{"n_layer": 10, "d_model": 320, "n_head": 8, "n_kv_head": 8, "head_dim": 64, "d_mlp": 832, "vocab_size": 4046, "activation": "swiglu", "norm": "layernorm", "norm_place": "pre", "norm_eps": 1e-05, "positions": "rope", "rope_base": 41700.0, "rope_fraction": 1.0, "qk_norm": false, "attn_scale": 0.125, "bias": "none", "tie_embeddings": false, "parallel_block": false, "extras": ["capped logits"], "init": "normal", "init_std_qkv": 0.027, "init_std_o": 0.0, "init_std_up": 0.027, "init_std_down": 0.0, "optimizer": "soap_variant", "lr": 0.00603, "lr_mult_qkv": 0.7, "beta1": 0.95, "beta2": 0.99, "lr_head": 0.00949, "grad_clip": 1.0, "warmup_steps": 200, "schedule": "wsd", "decay_fraction": 1.0, "decay_shape": "linear", "final_lr_fraction": 0.0, "batch_tokens": 262144, "seq_len": 1024, "doc_mask": true, "train_tokens": 989300000, "steps": 3774, "dataset": "wikipedia_en"}
Each number is 500 + 50 x the weight over its row's rms, rounded and kept within 0 to 999. Layers, rows and columns count from 0. Numbers have three digits each. The size before them is the row's rms in percent of the matrix's.

# layer 4 MLP up, 832x320, rms 0.158, rows 181-252, columns 128-191
105:486451532467487568452536559438478476409521427568474491516468488472516465593483413573475441468429492443486556615509540421529507534522493536525551580526584553394417512551511528579577454425576497
102:570527567420504555442496419403516568447477487502519473572522539483494481568450462633427504521470507499485491441621438490505568516478431501556483568541477500510480523607491507602457555512584488
101:468481386464449510530480564574595581489517450510518466543528506551468606494448514500447486437525525545451509529527458478449499516509461539520464473513573455486473486443504457462548479504458543
099:521443482514547463508458501479449474448504508417627496463475451496496473464520488643553576550495405491423498607509410499460464515389374514636460419510526507566437490534518504528574528496522566
100:555448522532479491438469533530497451482517562392492514575466533523385534548435473540545445464425434472488433393514559520507463575522571494581559504476569521415425524494517487434479500444483405
099:383457538590487443558535479492535471464517422487474454564497494479424518476488474478553520480568477556531508536527443463534565495508469535502517447507572527476495517535494475484399542501492486
094:491409588443575541443447523534390490433465445530412539555411472499502527550566541549442508534473391504539504436480509454450590543516502407467578523432539535496588455451486561573554427485482494
094:513411522499460481460441512453473587544508492452500437543473523398487506487476553532571464496406544462504449554451531533478555572520522566493490391506521547435499456496562541487439468493521472
104:485531482423426400471528569529604477474360537533532469492486464597476497472516555467487518478582510483475487548517498540537608476419524600442518600538476492471518474504487492567507493449440434
104:540398512535592387573524485517406564402553524478538492571461405547492517512456453540491434570482394501520562585596554503471536514486536469481529335492555567484553637495538475445507380396502541
097:540525525486473549492486550425493524544414484478432475431581579517414446514581592491526461611494509514591503532489559373560444578567390563557420430502489512460515510517557402412558503580505411
101:528498533450567505422413552500494422418498450482583510444512427519627573507478541512408517531511476543477517502501404490527491385449456536601524565505544552488555485490530525548418467450475473
095:511496526440531572473511511447473478450471531498590488503473539456433562509501487556449511427469537523471519464590523528488517528458449542494506576479627434539483642490443522498556479570514448
103:567491482531523491441483505489474389547451540481526475513463462459438509583517502462598472423494564441602506526429467505509403386490461448495514447475478558422580469540508401588431514504507496
114:497493572620538550446517533423439511511565506567530528521418487470480509554557511527499469420444539359550487559557514529539517508545361568479460476480476554550515540499478441537415434479425524
103:482470514509419544487399503534646498525450496445491477544496450496452526547528501497508521484439479567459495526570475507413489537522457489454557523488484475470501505453595492484477583510470501
103:500412468485553501559536607549478510520512541483486513483474446457466497513544546549464473499515378490430528569488485483449404501544506499503486402489543454528560514479476467600560538550464472
100:476515461531548478569527480496548482496429425502511465453476553479550661460559482538496532565462496492436528428457508567503540511485528467384532465608462616588513468437554470493563475539453436
099:564510492442519509539501538454463466486449453473597495442461517561453457481457462462497553503483515427478477487422562491488460548481557508416509527550460523454566564465502557469549529573572520
098:535435535563407575534561485485433390589460559447471441472498522519442483556443517543415481531465527492481481590506399483571508508521500464516453421392431522627576487509538507418458440461470420
103:524508641475497600528472541484400536469484485511459484531510513555507551512428559527451500417564536540465576538438519410444512538454510468575557499496481530443451481499514392552490483483469504
101:507473422496487521463514389455526582548435462501508526505408510420471478583535517469470449562494480551567460530482568507551463458443603552525523478530527532472564464518450553541488476450527595
092:477532532473466455554480540571671571480529481519426502553473489566455490524389578568499515456461483563489512487434452486457458574472476598507556438570586434570545460456474479534434485474464446
105:550604513551549491549511415529540498479463466450470427543444510501448438531484488461536437464430452522443541507604574360537485549551480483514475426547420512540617493495577492459504440462467455
093:595447461527457524520370605548485501475487475475520691532487440465472454452453479512500547468508454555498459535582509503470555529480508423362429475550421510445452533479525472532544433607486437
103:532498520439438417465520576524384418545543419487526488488431532471480521581527564504461534548486413541579448525471461446560502560409386381501512435576560419573535429486519512542488516495432589
099:474415446564514443524597482499435462562530500511482420439534476560595472551540546611578528470488494554501530539578467503523490471425525530525564440623490466490530586513485442517468508512449395
099:488435427489457559563489426561365484522520432525423504488468544426528547527412562447462480518487592430558518474449469457497570573535551520529440506582394541473497509487509552510585529513486529
108:389550528415608587499495514503516421638486502550566501456495637518520508533498463521438566484391411492552503458482561484478502497470572542543572591511475482565540494461537488543506549547501524
107:508538521515524559508446461563494498462513579508609471413516488417410619472466467515503464481483551472513486438497459486556479508515481453487515545565533512508440435546425488497478352413557494
102:418431479627378452481522468590547549546415451495502488410473566555486512558407556525582645514519484515600540546406440534437521607547470463546486507554503437549568446447557575469446528462472508
093:478447475541484486460461464521593550446475581638548529539526523514560486502475505539490478470541470475585457518463519469500625463535512494502485504579395543481547519520466393567558500491476499
094:490488489418500468434481601474561422495561414571432485571575560531470494446540457615448503471430470580498577448540526544574514440524532529561491440395546493470527504461540526510442502480610470
101:474528537510434553432356476492440580630500496411427567495511464471469541576444490470456422466506403424545423546454529582469502456480448449430470447508534531470430410570513510487485624540501549
097:535525500513531601482512528405457497422461500526494501466462505447457511531460387499429517468489546572493528485479518469446433475518609526523458446487488483441461489468503545467556541411484441
097:475609522410529522523509555564500522486590450463493438572446438559460599466568516420468526488469525511552519542438558562505432435560526483491556510548566439582492546474483540527533519439506470
101:450421509525512631417531449524473466556444479579490529474525451509547352535541441478506422585484410460579553523518476554577488523572492595488470508401550585422480532494506540512541524601513474
113:521559417580451405505440532490486478576504526562497451598487565529536522495472421523559477475554435511441471529520531586468585486598529547515409473529490505491500508485547450419504610562519545
093:544495470545502474529499465530531551464596461442375484445554542407560461512604521454409544500552546466466478507501524417484446609535536595480459529497478444499416515436523464517487451518594542
095:499447451407446575424555582518538497501459439557424466600599530549497444526502485539533408483489443518453414456549530521431515558484614486535517533464478446519461512490582479464501580497498455
100:515541565426557476420543584444412493450531566555562427529456469664451508509497472455459429469450425481579561530463483536412571567507515489466464537468481544483540529472575488463496445469416600
100:554423475418477474498510484523522478511539463535509403565447499480517514484528603485412570545472481530492523475472595435521493532420498464498530523422529441415513551423532413500468624550547449
102:457508558514463583411471423529515601613525508493511564525518414507493564472482488545418445460469470498599520502520394475460504505548478474473515528402476453426523495421435489472533492500505505
105:419477509494468513496468494436484542403427431467572561536514560487483500488489565526534443475585515403533463548499581559488504473488508494531497452516525439408430464515551467457450459529516586
099:478498479535487459509498453497468505549449500506582500479452495520521542525542520484522482488366532415566590479565513487546557527435487481498458493500494488478586392423467535493502578507545495
096:463510525526494444490614546592473539608528513504547402423468474474544502542440454563626571475483490506517463522503426472557497501451545546519458481490582461553570487463499527416598537440514502
102:555541574535429580441415486525464468497503556536547472448493490455531474531503478423462494511568515588540538529502554488551482408497547594527506491451493463501440539504528491540516626507467516
107:507480571445593521523510457454510434515471474500462545442539502482542427596526490485478530617437449506463480522599457487434442482484484475532548529501387571496529455480493533516450529557458569
098:574478500460475429523502407384417499551508482557502507532616488360538501410532484536519583464518485509513457491494446439443542537501536528449476414489445457536454529535606517434559515537497520
107:481564495467480461547455506491552497600438499512502530482463572441441553501492526498540473501552475530523569530496393494497544511539573467594461586471474489505537550495527594617530494566570538
110:499478535509439402513614538466506515466431409499529560577591560460514432512530401382557515570617533492499478614552561520531519555423436556514489474492518436511509517583506517484385448425462527
099:443476555561511407484454463447447399489544497448400528514527523431452464516527374474544450532541438484477492549543519423518486478508474486430447545489513530428548470534588487384551455463502433
112:558426423520568462396439471481532477514469480411616493516469480387547592582519580397400436469488463484442616489432473518471436490455548523483489541507555490472563475521525441569461493467520530
100:519499509410562504522431514460429554401471545406476505583490461570416488528412523508471552546516533571529521522461579439511533520495451587433452500392494488520472467504463497408462465623503410
103:532633462461440467482451507578529557563568456495503552467503459495559425448485546539515584452435502484536455475453467535473576485415478469506421548458571435551469561466478512503515528542432452
091:471430467504497508500516446527466510399518501449600541543521507468466459576423534417430620461504473479607463477416530524530478463477542475479539403332433513584466522481514500499479435452508513
103:442554509431452433579542428599437518488472495529476488430495558427516459556461529467460462548558513409419454524406507584406520475547509552440478483459439477508535403473587579514485487518468414
098:544566525511478462456491380483411494461582512448393494507514454521523500491648561482488485475424522521475473501493470433465432466555472451480550399517540490468530544581505448465455467528470546
103:462487537517498520543549467537592554447531432457495575498476509493491448555620448441485395502461521567608551528516541530491485515472474514455527570545518467431476393494534548528418547531576502
098:464495458514474470418511514485498518503473517502490434441451499481482491532538520487596493521504463437513548475417477588602458528432506485433358405474509461485521471443534553536527435542453545
092:462513482536511523502492508589491572468468600423517486576513438464468557535391525472460539501511497544487602561524491497516461513509547538503517529522355549499518472563473578457489539477430486
106:477534465429436482562514474492508455498541505567435464511489498537500499549537551583537489474497425457430496480496414523448487503520503451539442504522559516578501608438543444564463617532425438
096:425470515561450506442429450523495535423535527523466440529534448472545559533509504494555530570561489457429442499452505509554563567504482507444476426504469437419413531504461517504626561463475544
104:512519521552505469451526457458519362435494461520371458504467574492468388578507506516465439510605560554483516587392505553482576610546548495527510522449496570490488532490479498571599552471625511
103:480449543434494418439538457498456467530535546445458480536458566509530550538439529489451504507474444527511520439558498501441487582498487558534436455456496550461477470413471531524424483403496494
090:509483537490434430488474459548464539471549569560583496481541527506492537526435498456436531501521493549545534404504544576545406491557478557490499475507490521491414533467479501496420405549535412
098:476498531470441539453557538445473557510445509508513501549466484490623433485545501421536532564530512486450505422489495471599473437497493466532562488468499549491504501414480479573633502510521480
096:533482417449451446457490588472560537453471489533503473553454589545562435459593558616346503557519455559513395527486516544543552535481435427543494458474452510519579595484463514580464523480336387
104:570510569474438553469424479512527530480451447528503532505484491483540527526516522463473440451470556557527555493459495412467428493529604567533614560521637434538568497473523463417487464547422480
094:519521492597546475440502507518553447451457494472526418474530497475467473525488485522479450450544534591559478406520496486523557541540473517458520460492483434413532482590550457467548514478391478
102:465373441495557512514592506533461468516493372523460438494436428438483460459530548538484575443417500537543524441523435435591416418539484454450512510527535570560540557513588602426535559566488537
101:493515581460473496539541508523499459431528494402533508483570535578542453515497521527507542435437556481485460565465462518503463571464521605587501510573493499502495493510507531547523409437498532
# layer 4 MLP down (transposed), 832x320, rms 0.142, rows 181-251, columns 128-191
111:464494533486501455521509607472580398387571508505528539511464380447496499560464522482393459435496568446615427554490525531526450463598553501500575484440589582517507467423466524463442500518532456
103:524482554538586468525452488473532486540499546551484509442480424486542565449561550504427491425449486510489519515547444511504451503470501478490474530488473446481463496477615485494374526448519436
101:362498445430397487540548466567561574476464455510515481568434521533482583476455462485543503543524557542493410611531492531474506478389499443431437412489611521552536521488536409467469606545411522
098:463518498557461507465473496531448519509551534485575374590571516456569443481458446552516581458509540476507555558604520517430467413476464501529403503560510387443409508528511548383442497423487501
097:475613514524449405489565523451477578455585518579494557520479491463543522496462508488507584580484524478437374507419477512505570481430505420586518562527396438549505512486500457403493565485482504
099:483537527463458569527551463419545435531504432537473463520561543508517533471370493477590370504466470426507446443490489471511534386546447391501530463505563408447490580438539494575395546525543493
093:457544537562521527514560483472486511525451448565458467491517459499516532439457530519592495477478500480482536469495512452459523548489549459435527592483481509563536496425487470518468554485571397
093:479510502563526591439537385519461434541457518551520530435466488596502488478479517440482505448446491449514525481419501540470454537574563454508566472544442469554525523511497425488446495475597522
108:577500463485556460507503509450605493487408517453549523455516456534463511453572477475468570515525527476567516485544588442421483521428441512553498525529574494474445526556432586550587496583576570
104:539529530497551519448465520524441414500547512446488423425496467528504445477527522496387590572578518574517495525574459516499516489638511508471562412502546492468558544460555520498458444528487438
099:488409469526532490480508404508409451501534389474600493540586456479456533492555544499532417476444491576415534636500496478542461465524500447587486440509560559497439586470536541525444481483479476
104:532500461483488405415424450513464465497519526448491508474492531507567503541480457635436487528513478508435535530484438556513378451551599516501450532460469498489519472526495494536396491572377533
098:526580557490556485553430481464550455425565521526507601462447501466546514460544503537507466527584476501520542548463453540563563564423492422493588609501610448429492575516524482515513501542519523
106:532473419466466512429450505524556514481459533505598437565471488535449460570615508428497527499623463454531581538447434521556498539575497544552442528459507508550452500526532483489485534563511524
102:537471508484508490475422502465496495521530397511546509487585529439547514463582401484457471451519581461433530483529473560517570418531461485488521480504385502485463617533507497511508466478485507
109:457486379543540496527425457521536498569539432542502415501484487521518510519512499488581470493521391477491449542564469445505481503489378492479487537405517568558441472489602548533474550533480472
096:495442549555433498616607401556534570397473457484592529487379459499559535570555610486457502466502508386555435458490529509526425401530574539480475399429435524551451529508502433481542522506409441
103:453495531542572512573524478559541562535470523507488451472469487450500455453465572407506568483612488584456463488487422497521474517577470586516459440534627474467483550489516594451524499488454520
102:468551551462523545607412503516469469512445528533559522498500517476470477558494492505474509594505570508532500399436506534568407442434441488411433417559476581547510423499454454464472500428468461
075:455451525452502552512481523554467469539480546454530504426623567555498490563535520554516446411479465529377531484485507482405479490482507500461491493523413496460429497528463499538554498490629552
100:538547515503496543566583478439528469558551433494468453536412495462494457489486522458517453480437474532556540482497496476549388516495531490504572455543559499546462430579497512498445478500494523
084:367437471491502523501501371525449505574463505413552473449455560547449470429576533510485512531444492563470579532566492493501431414527589544557473459552572499524526451524394517467507471468480519
094:451506556533481597528505477495521499433544468514490454562494487506553469504514522586542473594487575550452508464465502544552524551534547482542567427468482443577493477650505456438535531479461526
097:576513474500559530542499548612516498525469519444507479458480420534410482479525413453543534472472546545458457472452439577491475522560519519505506480510514491514464557517533477511389498417505441
097:415498516531540511419617475374506546428583552549452573497433405436383436476463545588431509466455537536524580490530445473473448492485496594482509569474481495529529505502499499518533477414575482
109:532455532395543551538472437596462466505523465510474422517558582532485459543510443422513448503528362377532515600532456519481510550384452483520533463533454514520469439426448531592545535480616414
098:489419467476421563436538569497408496535547509597503518499533462552426516508433443520432466474537367455482536461506553505514550476516533470541476531521441447577491560504513571507500514492479513
101:508458534513490564537527543410438545512554530481592486482473491553493430525595451430517500460570567379427520475453487524481453527459619542457492508503502531502520452551549437488446420530565549
110:434496480515532511484464570463470442549458502429490573454617557363425553530459440501525510509468513435485570503599469586505590429539491549463525481453477429557533489516413491485540495517479499
111:533511514518597435421445426437529493555511485510499521428532442410485561535539574467490474553489562509536593554514515491458459542610559517496423538541466409512518459504494561467480414544486584
104:423576407493503472448502584538512534615519502489597503425513477506545462443499491522488498394481463519409485519554444446451467409480486468500556492430448491487463467478551462451587483449479531
096:484547428499527564462442585485550484487462528548439514521486478421476509554522559396590483459508514504501546440497456430561534500583613521444638473536434503473462523436512497550562478465515446
093:460512566533395529503387509534558516497515499472515438401563473499438425402591524487496487441495502459465516531482487439542527534503439484481437529498473525479432466417523588481500531487512472
102:501475470423511441529481500491509503487525485462474449451478487475561513532576524551524456518511552598483442540526485493545493503577442434512456490476431493545435485464502474463478445546461481
097:486553516558479534524514490406513473531571496467553464533510496544439489477429487515380486508535529571493553472607502511508574488449532426536407544410408562445519488479554552564430506539539522
101:599521479492499429500544499485444528416563455516502430548492467624550548509415481518410490471412450535449538444491517395541388464567509511578554485531432448485500408426466559474591518579522496
099:483582496511507524483436541511538552527487497496518447561444506466507427449468465533587477476529501413485561545526516474445520471502408491530428432462590401436551519469477504516481525531465448
096:473545601521461390494516533544582538526513566565467460470523513455455423550531573500469451557476502485495490534604431581518373488477404505468478422453454507443407649515485514623489478555501591
097:505586490555491461516498525527508549548380504489568481462497576424463471532517501547522472462439470423529505481547503529453473533485531493501433412522564589568439430422473488478460498429410485
095:450432487547568494486556480577523541437479455532494439510519491454500549517517538562434528352499489588461571430526465470520492446491446513491475555522495436548559481520428467510521517553509491
101:500514543489546369516442559546360449448542524449489514575448533547480485468534575559481503436461525511438486496500484484486619487576475487485515393494514486516581449444486433502468586518504437
105:566600496510523452395477461485448501507585451479488561460500530512455536484461540501493498473520512497521557472427457446461468579494468544480467479552531587478526478482542440549552514465583461
096:482461438528516491488541606409543527528572468574577515581494440567539443511553498407500355519455469534476543549475524563487544569497475448469619481441416520565506426609468502542513426494558472
090:470558544496611448528520510498554541547555485588527547514429501496461458533470546606509406517471495452472494486481442514505460472506516423475488514540589518519558493450462505461395520503508526
104:390426554539521483420407517621467430475515493587479453501441526531525530537515512523575523493504598521493519543513494373427541527501395461434578430508489461498593464473495535500525521468519524
096:476433430495422459497447566435533481432483499516498498497466545517548500541481570490596452424450466497467562528513494564469549551538480473456526627558458515536526496517556609535535540527530469
100:574494610525446530526560580551501589450465523522387476508526427475519443371558498461431482457502496492633499458529524470511587570439551544539497504540494496410487441512447365510549516529559541
107:536470490470491509540575476621539486512561525593455447480538489469509467578607543509538507510528462469501498541452540543520495607390407529538519527531511478431505441540486469505463429533448520
099:453532489515533534490506417525515538531424490523414506440518459583519611595534492519544394474429450517583341511477531499485534500510487503512463578487475439518541436454443486571522457429457565
104:497516466465550479519504408507537535493469437469497478576491527484426503489597416478528508516414490563472516557458413461495468492497513528440436466527583518423529557450499558482562534458429534
110:523487477504587508545586541546477515504389574428456494364530529495506435531604507462532560596534488451545515437543405492530437498521438469567550472509543498549446598583438489536353405480454440
095:459491540578479515509456519444404543488462495550522486492533558496430566377424440531572519509454460531458481559411480432446594539456412482501462471516422432399465432387485418556501586539510472
109:510503575534469475430493509491519538521473550466424505480496544486452466573526680390439520527586542561508542494467617490533497533590533494499562551511536504452526485463442446538458393498415522
104:520493419501530507519480437456438458511532505522526577431478489400487577487502514442460433577399570382452543492473505573433442497499439418594542559528528500421485509461447485513460542533440557
095:450440444488503504516508504531486540538464431491518529454442472526555601582488520559517524548533482484480461546494472493507568517558560529487497455490555472446509613506514512499623532547601508
085:486493443547503474518507533542486529536516499491570530559404545474445586570480588411471538506570468517591521561530466434457412463572451532397485598425496462537445537494425421540514501517444523
097:494550494449441534473487557606545467630530527594561445527521524609539530484548492526451475495523434519457509504562482540364615557574568478560493561484366561471574442557485484370470507437468456
103:379520496481482560459463483440480491409446538520533482522518602513407451475545579542547484403436498521424531389407557426520456519430466481474464580506551456550465423446551531505507552529628464
108:477448527557541488512426551498530511544487446535405448517418578477405416509550465543478499451459466530535524520474585542466476529468480530492458529454438564457564425450514503543464597516511533
089:448539508569513465526599397490482521533507511414462464485450460574377556388522539498459592448455599479521508533478487561453490475458595535570455458489518489447458480458541491541508497503506484
089:494453534415558580508465531487510532500576444469522501433487547477580510439468501516403453604474366519516467497489483580425539533425420427481492478509504634477418530487521481483495474457495527
111:574560492480478474492495478483547452517440599463479539458472483476468489588513543504526536412503543536405494446555528520522535434517493476487525597572516495576493502439505522630550578520420554
088:483520459418506412488551598440529513507487550462544419513598482555556439499512526475589473566510427460510460432422547580485449619424512521518432351543452528499506511476519537487456482483475588
104:397472475460465468441488547478515486534434345472541496548412491563556453480419501523481460439443590503571439511531518578488517469544545482463518567503548517466457454458533560510494503424499486
101:530651578512497517542471513507478578487540485515460469489531365491473628534520493459510479447498469505368531562514477429451541467551593464522518529481497443469552441578537489477534475555538454
094:407548562395512571406502538461443543550497496540490496552596507541541549459519538518448515486576446485470534518467425507568589484475525528536463562525567519540501512543455519483513521536449554
105:519516466415479522530468426473571543580499438453464476507478474515501414418566439515506581534540564484515503527428590430427436559439491410578554497534457536567507514537550481539522471572521581
095:482497550507501468422402497544493422449506545551433530512499467417555430495411530447493425496486538532457461513504551456556482433492463346529533436544523464465558460480464492546423441426591574
105:475530535501538469581487512616435573555506515458550524484486497486536429533540528468476473482505585529504479637477502595459521499482536603558542520483530512607491418471497391440528499508415461
090:332493544462478474587484472439491483458454518402428528574503513472516577485518481515492507448463540547443477557505434464556467427492507475610486488592557419511479500467493508478551603539464468
101:452538490509557526491544457470472520445565500438396477461444521494508486473569499479567447502498563411527524529430532473545384477429516569464569540494494552418482511492530531456511490492530533
# layer 4 MLP gate, 832x320, rms 0.152, rows 182-252, columns 128-191
111:491497437518479483469520456477567545528474498527378587411495378592494509565564569472496492509489477439439481453460484441508560476581358512517488482479527555558527497484492455459485507480387437
094:497425498470502528573416466506456523451522493504521562493542520484395529496509476488487535579501518564469532466419538578601424550530485479560471552549527435497433443442490493514477487566507526
104:497515447525542483505528440521554451489586534469435492511432511514515468516516566517543560480490625470595516466548584385463452472557447547501530620480472532563518525469576452383438428484506450
097:523413462527545553416532534484457483607486482563567466459471522421484542511436459548550519520502430441508505473583417406501523480478498453558491476466396468482533589477386506434532536496550548
098:477434675477576440620572530499563485504555511566513506539488445585604537474472470439476533470556432529537494474536424510573499550537554517580491545523410524575393491564471477494586510457453469
094:487573534468510492510544490445496593590506504466502545511505497453394457488511533520509434446433518469515374521483420591526541546508543503601546483606535460499497532545450434510520470471498575
098:551413508525486493555476555451548364481563517412486478488512444549492472522462476455601485526546488439524459519458577441558486536450497445484477583500441517541575521488599532545551468543462473
106:498546507470497496513500505538457473441534528463460557564496496558532500538558514472483455521411531581535486467539525477487577435627460462555436492497533497448468507497445505534408560527521448
104:515462551553575552493501628511512563521531485565418479574433366581421507483550483552503505498468442520506468511576475536414491530542547497452517394524439434453573540435584415487520554480509565
103:493599407515463478580453488549473544568516477552467418490445426440487598456512558475462507489533516444515459508459520508553442629523552540560539500525557481525580538545517477478513474465479543
097:481520561491487584572393549611422490427486588477464510474456542472460579459431459561452540600520472517453486427491420537534421473555466569463488492454543402450505518396503460521462474559552445
095:540543442523495493480445532517481547471519587475464547555470506501443430417554469445396473508554503404586396588495434474430490444597531495528514520556478511430541497478487457563595548448478513
106:450347520569545552477553533435525486501474540467507567511523486497502581490511568567510361450547460462478495538538524456453391458464513474506529442529484538448486517526543495495461499522398544
117:496599516482497573535571634441527544461573460590488557454458511540492517603453445499425492483425451520518540454500586541509512460494401497499544485470421485528471545483517482424486455471482508
100:555385526429384546479536526377452457466515513488573564457518488554514578602452460534603423485484558480415446512439550613471445534459564454590455421497425453481536538550409469460618552496441516
100:532514558568537450591539535480516458587449484529471472553475496438486500493442458492495422511441514452464488440487504535514495536544486485368473512495443483545500494416499597468496495433621480
100:466445483445492688466488531556536522521566448560434522423446479491474426477539489530485588451519558458545523469539503471552526522541466453499518592483469492537559501489536524548435625508568559
104:536547523491384562508552625452544476484392485521450568481547426543466461535580481464578474507629483588536472508487528486520429459594464539507538515548453502566448493460425530493510441491517548
092:536453520533489551435520561522510494515539504464506462489597593468487439470484431487453504541514467545517463534520480437517603512491534595429640499388416572572482591526508414476549534418432502
097:550493517478533487422489492495487457568537523546623521489472538475462491571497429434504562587487514535480538490501453558573479456534496550439509520555476455457515503539555464526577507500446415
099:473572562404519373534549573520523483492543508580512447417555538424500488458450523532455558431519446531432461472516555508504534506480415490442541516522406429494457533490566491505457612515426469
093:487535530569539502467444467505597501513584389571492419494425495490483596552454545510545552416491476517549487532412514448526603493422447450504583492554523419485498443546529397505482473496461462
106:450475464402472494549506588561434500551517448502446597415515498539549515526488518481441427453594542495524523505592443501467569564476536484547535510522521463543473559485528509438467581542433513
100:505449506466515460549518540458566447574575502576557492517508503483522526529569488533500485445491527385468453502491562580487479412541459563439486564523492317541459334540542427460492505400442585
098:429412447528583523434467499577594573419620513543488460607537570547494529496445467486508483436475466471585551431509546542542510522428568621586527471538500436453517478447526398491421525517462468
099:478499507395445459493391496472374490487459446527493427549557493577475467480453494564430435535521456576530455576503460527527523552523544626461471558484450443567428500511517475585470465485483498
100:523460500470483569469501524484472485485487451530511606481476505389433600533576501486498440480461486483490465538490456471542486520563588566443486450513493497568467552460507544423519544446544441
118:449488495636440500507518555331563554430546488456481561441477455441458493498413519440462461471469562523490448491551465462537540482408433504451617508522494464612503586488443389472457500463478526
101:450463537501471472454548484426539572496485490533558501475528519501525473518454487429507489480466516570485485465525551459351533491523476555557449537496536557492514593488488411485467495505561460
102:554511521532537547506539459539481530464488503522504628521586558530536482481543529560491496450495547510552460523514505442521540466500488530513496590467408518530466510430483434485503531542538467
094:461506555566410535432670625534570570578530539480542581485471479431456451452517523537432589528589479472550494500431475437567547503593549458544530553587530517453502475546483542476538411529491516
099:506479453546493483569506562549467532517448510485349555482489496434446448521475504448498477513577517444508527454396475448399487500493511490547505463556510492479510595458488482372537458549584565
104:457463502492550560459396623488452521560469468621449544460526532536517494491588499482493543546515520494492592507515506475491429490475516476531467541433488528485538532478440485383452555464426479
103:465461427563508414621499481535517551466540486540511533549540484427534558404503488542485472401508439421467472482464428552561404534530433542541565469471511482501506611502490549473476453510466459
095:541461452545490556355452513497527567534481391414529525483424456483468448548486488473486483507434552468433434589517523424557462412507499449565504503482504625517503569443522490493572482620527470
103:482484484478629514564556542450572553418486502436521446535508542369485493421548500498491485446502559601440491475526460508477417555542447477459546543484565451480497571500500492640427444486486490
105:486531436514480496573591500534439589572536529549587554536484542366463518459493514541486488446519499456491583429581398541604529516372470502490557444487532551482476555480472580543483537543466445
100:523442438495477534551449481445486584501557457472477468460464488585499483483440488511507466481589524546532523498437594419446439530498455435516505525479453463477494581551510484514483510464507465
095:478524589505443470487465462578470486453455500452594427515520607495510565541420496487480481453541530560498439614485458437563597445507520454552602504393555431558447533514519434524440501499495526
101:495531509455530530537563556512560492400511495528525523466431472475522519512497495453518542544438482460472549528573452491475518423562443508513493452511468426489451499385552432487409550544425517
108:493536538505521518437465516523490442540416390547524479468537613557554427512501529463528504554503560493443415414491499532566492442526579475496517559533549530488522576447546459455482486440469433
092:497516502410462544545523455485519540590436553521495592467514493604462547545459444448464488498458562455567601443523500537551520559478479514508496565516444507467472517486522399473462493411529519
101:538468504506510448446569515464545512515545491567496438530515483556441498487525540500418503438559484551533456491522506494572503461497493562387553451532442416542559515456436455566531483575410520
102:552448544512531508437509485438403501562407526527592483434442479460572491471556439521475465450478497472548480537483440601538528382544530459384503445490467553493544524511458564432521497467586490
099:528512506420491381515500573421521432520524465457494476547495532596476530532424480549513555489554520481491513541522397481546541626514416477527522530569546503546613472409452498566495497508528492
110:401458417502554506503498499475503457503516438520498594574486468498496564469479567482662511526527485495488480458450545499484492538477384464471501546505451534594548556540483463512510446517458521
102:486473557532388535537538504445564520501579513491532514430585475553490480480435557383457478535520628513518589436461513487484549472499520448439437511561588518489556440442476547478430467556521560
098:456467548522476478515485470512583502505605457472484377524495431517446468529439475475495547469540510569475413559465529550458506493535566492500535527459481492554546516482460608554516495480468473
104:523393451492496539572380509523501419435496437454505564568451534478535478461550462504493456574456462477492475524432508433508490572528511516556506454494455445434479435586446465403504478538495497
106:458533476431507414473570588502467413521593515531477457590474536446564560492441454499514550466568562439490558433440488470463445494513435559542498467500443526497496504463517507523523500549546535
098:444559498473496492491564540512502550427417494520555489519480509564454419503520586525487413431584559486482560551475433477580529652457595538502480495522522563449543548522480437492547471519462533
114:486568477478440595568525503446485484523503447594348561426490448569517443504530505529580555537433486543441430494531555517484513544492528455437519492537510571571395551430455531503649405498500518
103:520465459558547467566609435587532549553537510567458564486516453448378556505415482545529453471550478501555526463553498530558543416492458508473494514491492381520526399507494521472582496392535531
109:535447498556494461484564549536481538511457461556433418535443408473557449412401510540519522470504550521493502497565472399486457535512519528468591476527590567485518552512535560487422535509479517
080:444544533504464536550454417531521603491513463458509466481479474476473502441531581513445553462452564470487405506563566437508441538502544448486574543583514510522508463441481475561603433521484482
095:551525431452513471438465454449490497535500519488513569483576561652500478500496549489523520434439524450479504529539595544458469516556457549533485462549420469463433476496450505459481378459530365
099:518604564493548523453562384603461566498517493456568516446433517492521518466506519503455562459378546480434478579476468571590454476560437578489477529539483469482444548492445477538465468383520551
104:505463527507495519603493496505550554539570480517441593603483568526415432555519529501529589448495583550525557481540358599494391548555460539556488544436501431522496477466440480451502485522503548
094:593556500512487574525564506548540397478484402526561523564591475532412481437531507407486538488477447574522510511500560476492575547505470440491539450522412500523451513420610506471558513444582472
085:480481514528515489443424470491514449428520520576483411575515533540541385455540451566440502560492439465526538505442489540495521410526523490442525317518550582535540571518483501537536574554565606
110:522486451470511585523590520393492531386437587479482512493472548504469509488507396469607500545443524564471531519552466409603545424522532532435528480494474462441508429439453455543463399511517524
090:504487497525534483440364494562483631437614567540485444465512500534535509513537520584513539464586552527598528459505487500393546481481421396387431487473474381528561515503453459480541548525475486
099:506431501452556599466503545546623540461442513508468498520440503394532478491408482490505522489450477549483504539455496517503385414496540538582492461538446482490555458577464564410469524474498471
103:537413505490409432479487478534505504518539464410501536448531635508522497499495548492488509545476510523523485518541487453451520432511483566528494486575490568615444539503516491473573484413464522
098:497510587447521476507508496517528542537528426494499522451594518539477461501491565529533501451496455499518443545492385500539505515563499465502508420540535480500470453528436494471588548463463561
100:490451505467467515491506480616516535583538461482493498446610441514435461535556591403515468537517484432441473517523528474501555558487410516502485471555442521538500543485493434559518478478516520
091:587505439440477520491479439506611511564508456472541520417489541516480459579579589459468562528520456464471517508566480576439510467526486465456437524533468544649562473526521492517502557585474517
103:511543513504498522430543493540490477531506386403530556488517495463531417557562460481535365520510469438517429516478518489421514510490547507474423518532505616452389445403445451566492462550463520
093:446512409478451538543525445507545520466505402452549580579605528532536525505446545497558495466497424405474493423387517570528500428573491428469453437512427435483478450537519516480508457506471450
103:487522447538398532505460492544481528525551477527551611472506479438519595584430451529516464462520503392501534548558569493433501519547561528503533537510443457515501483502458422457487520444564444
104:539476543456432521583615502450437519473554487503481603475541499529453520576436527508562506563527518488575471512441419501530495470452503440513384483535508558513529467461509538517536589478517503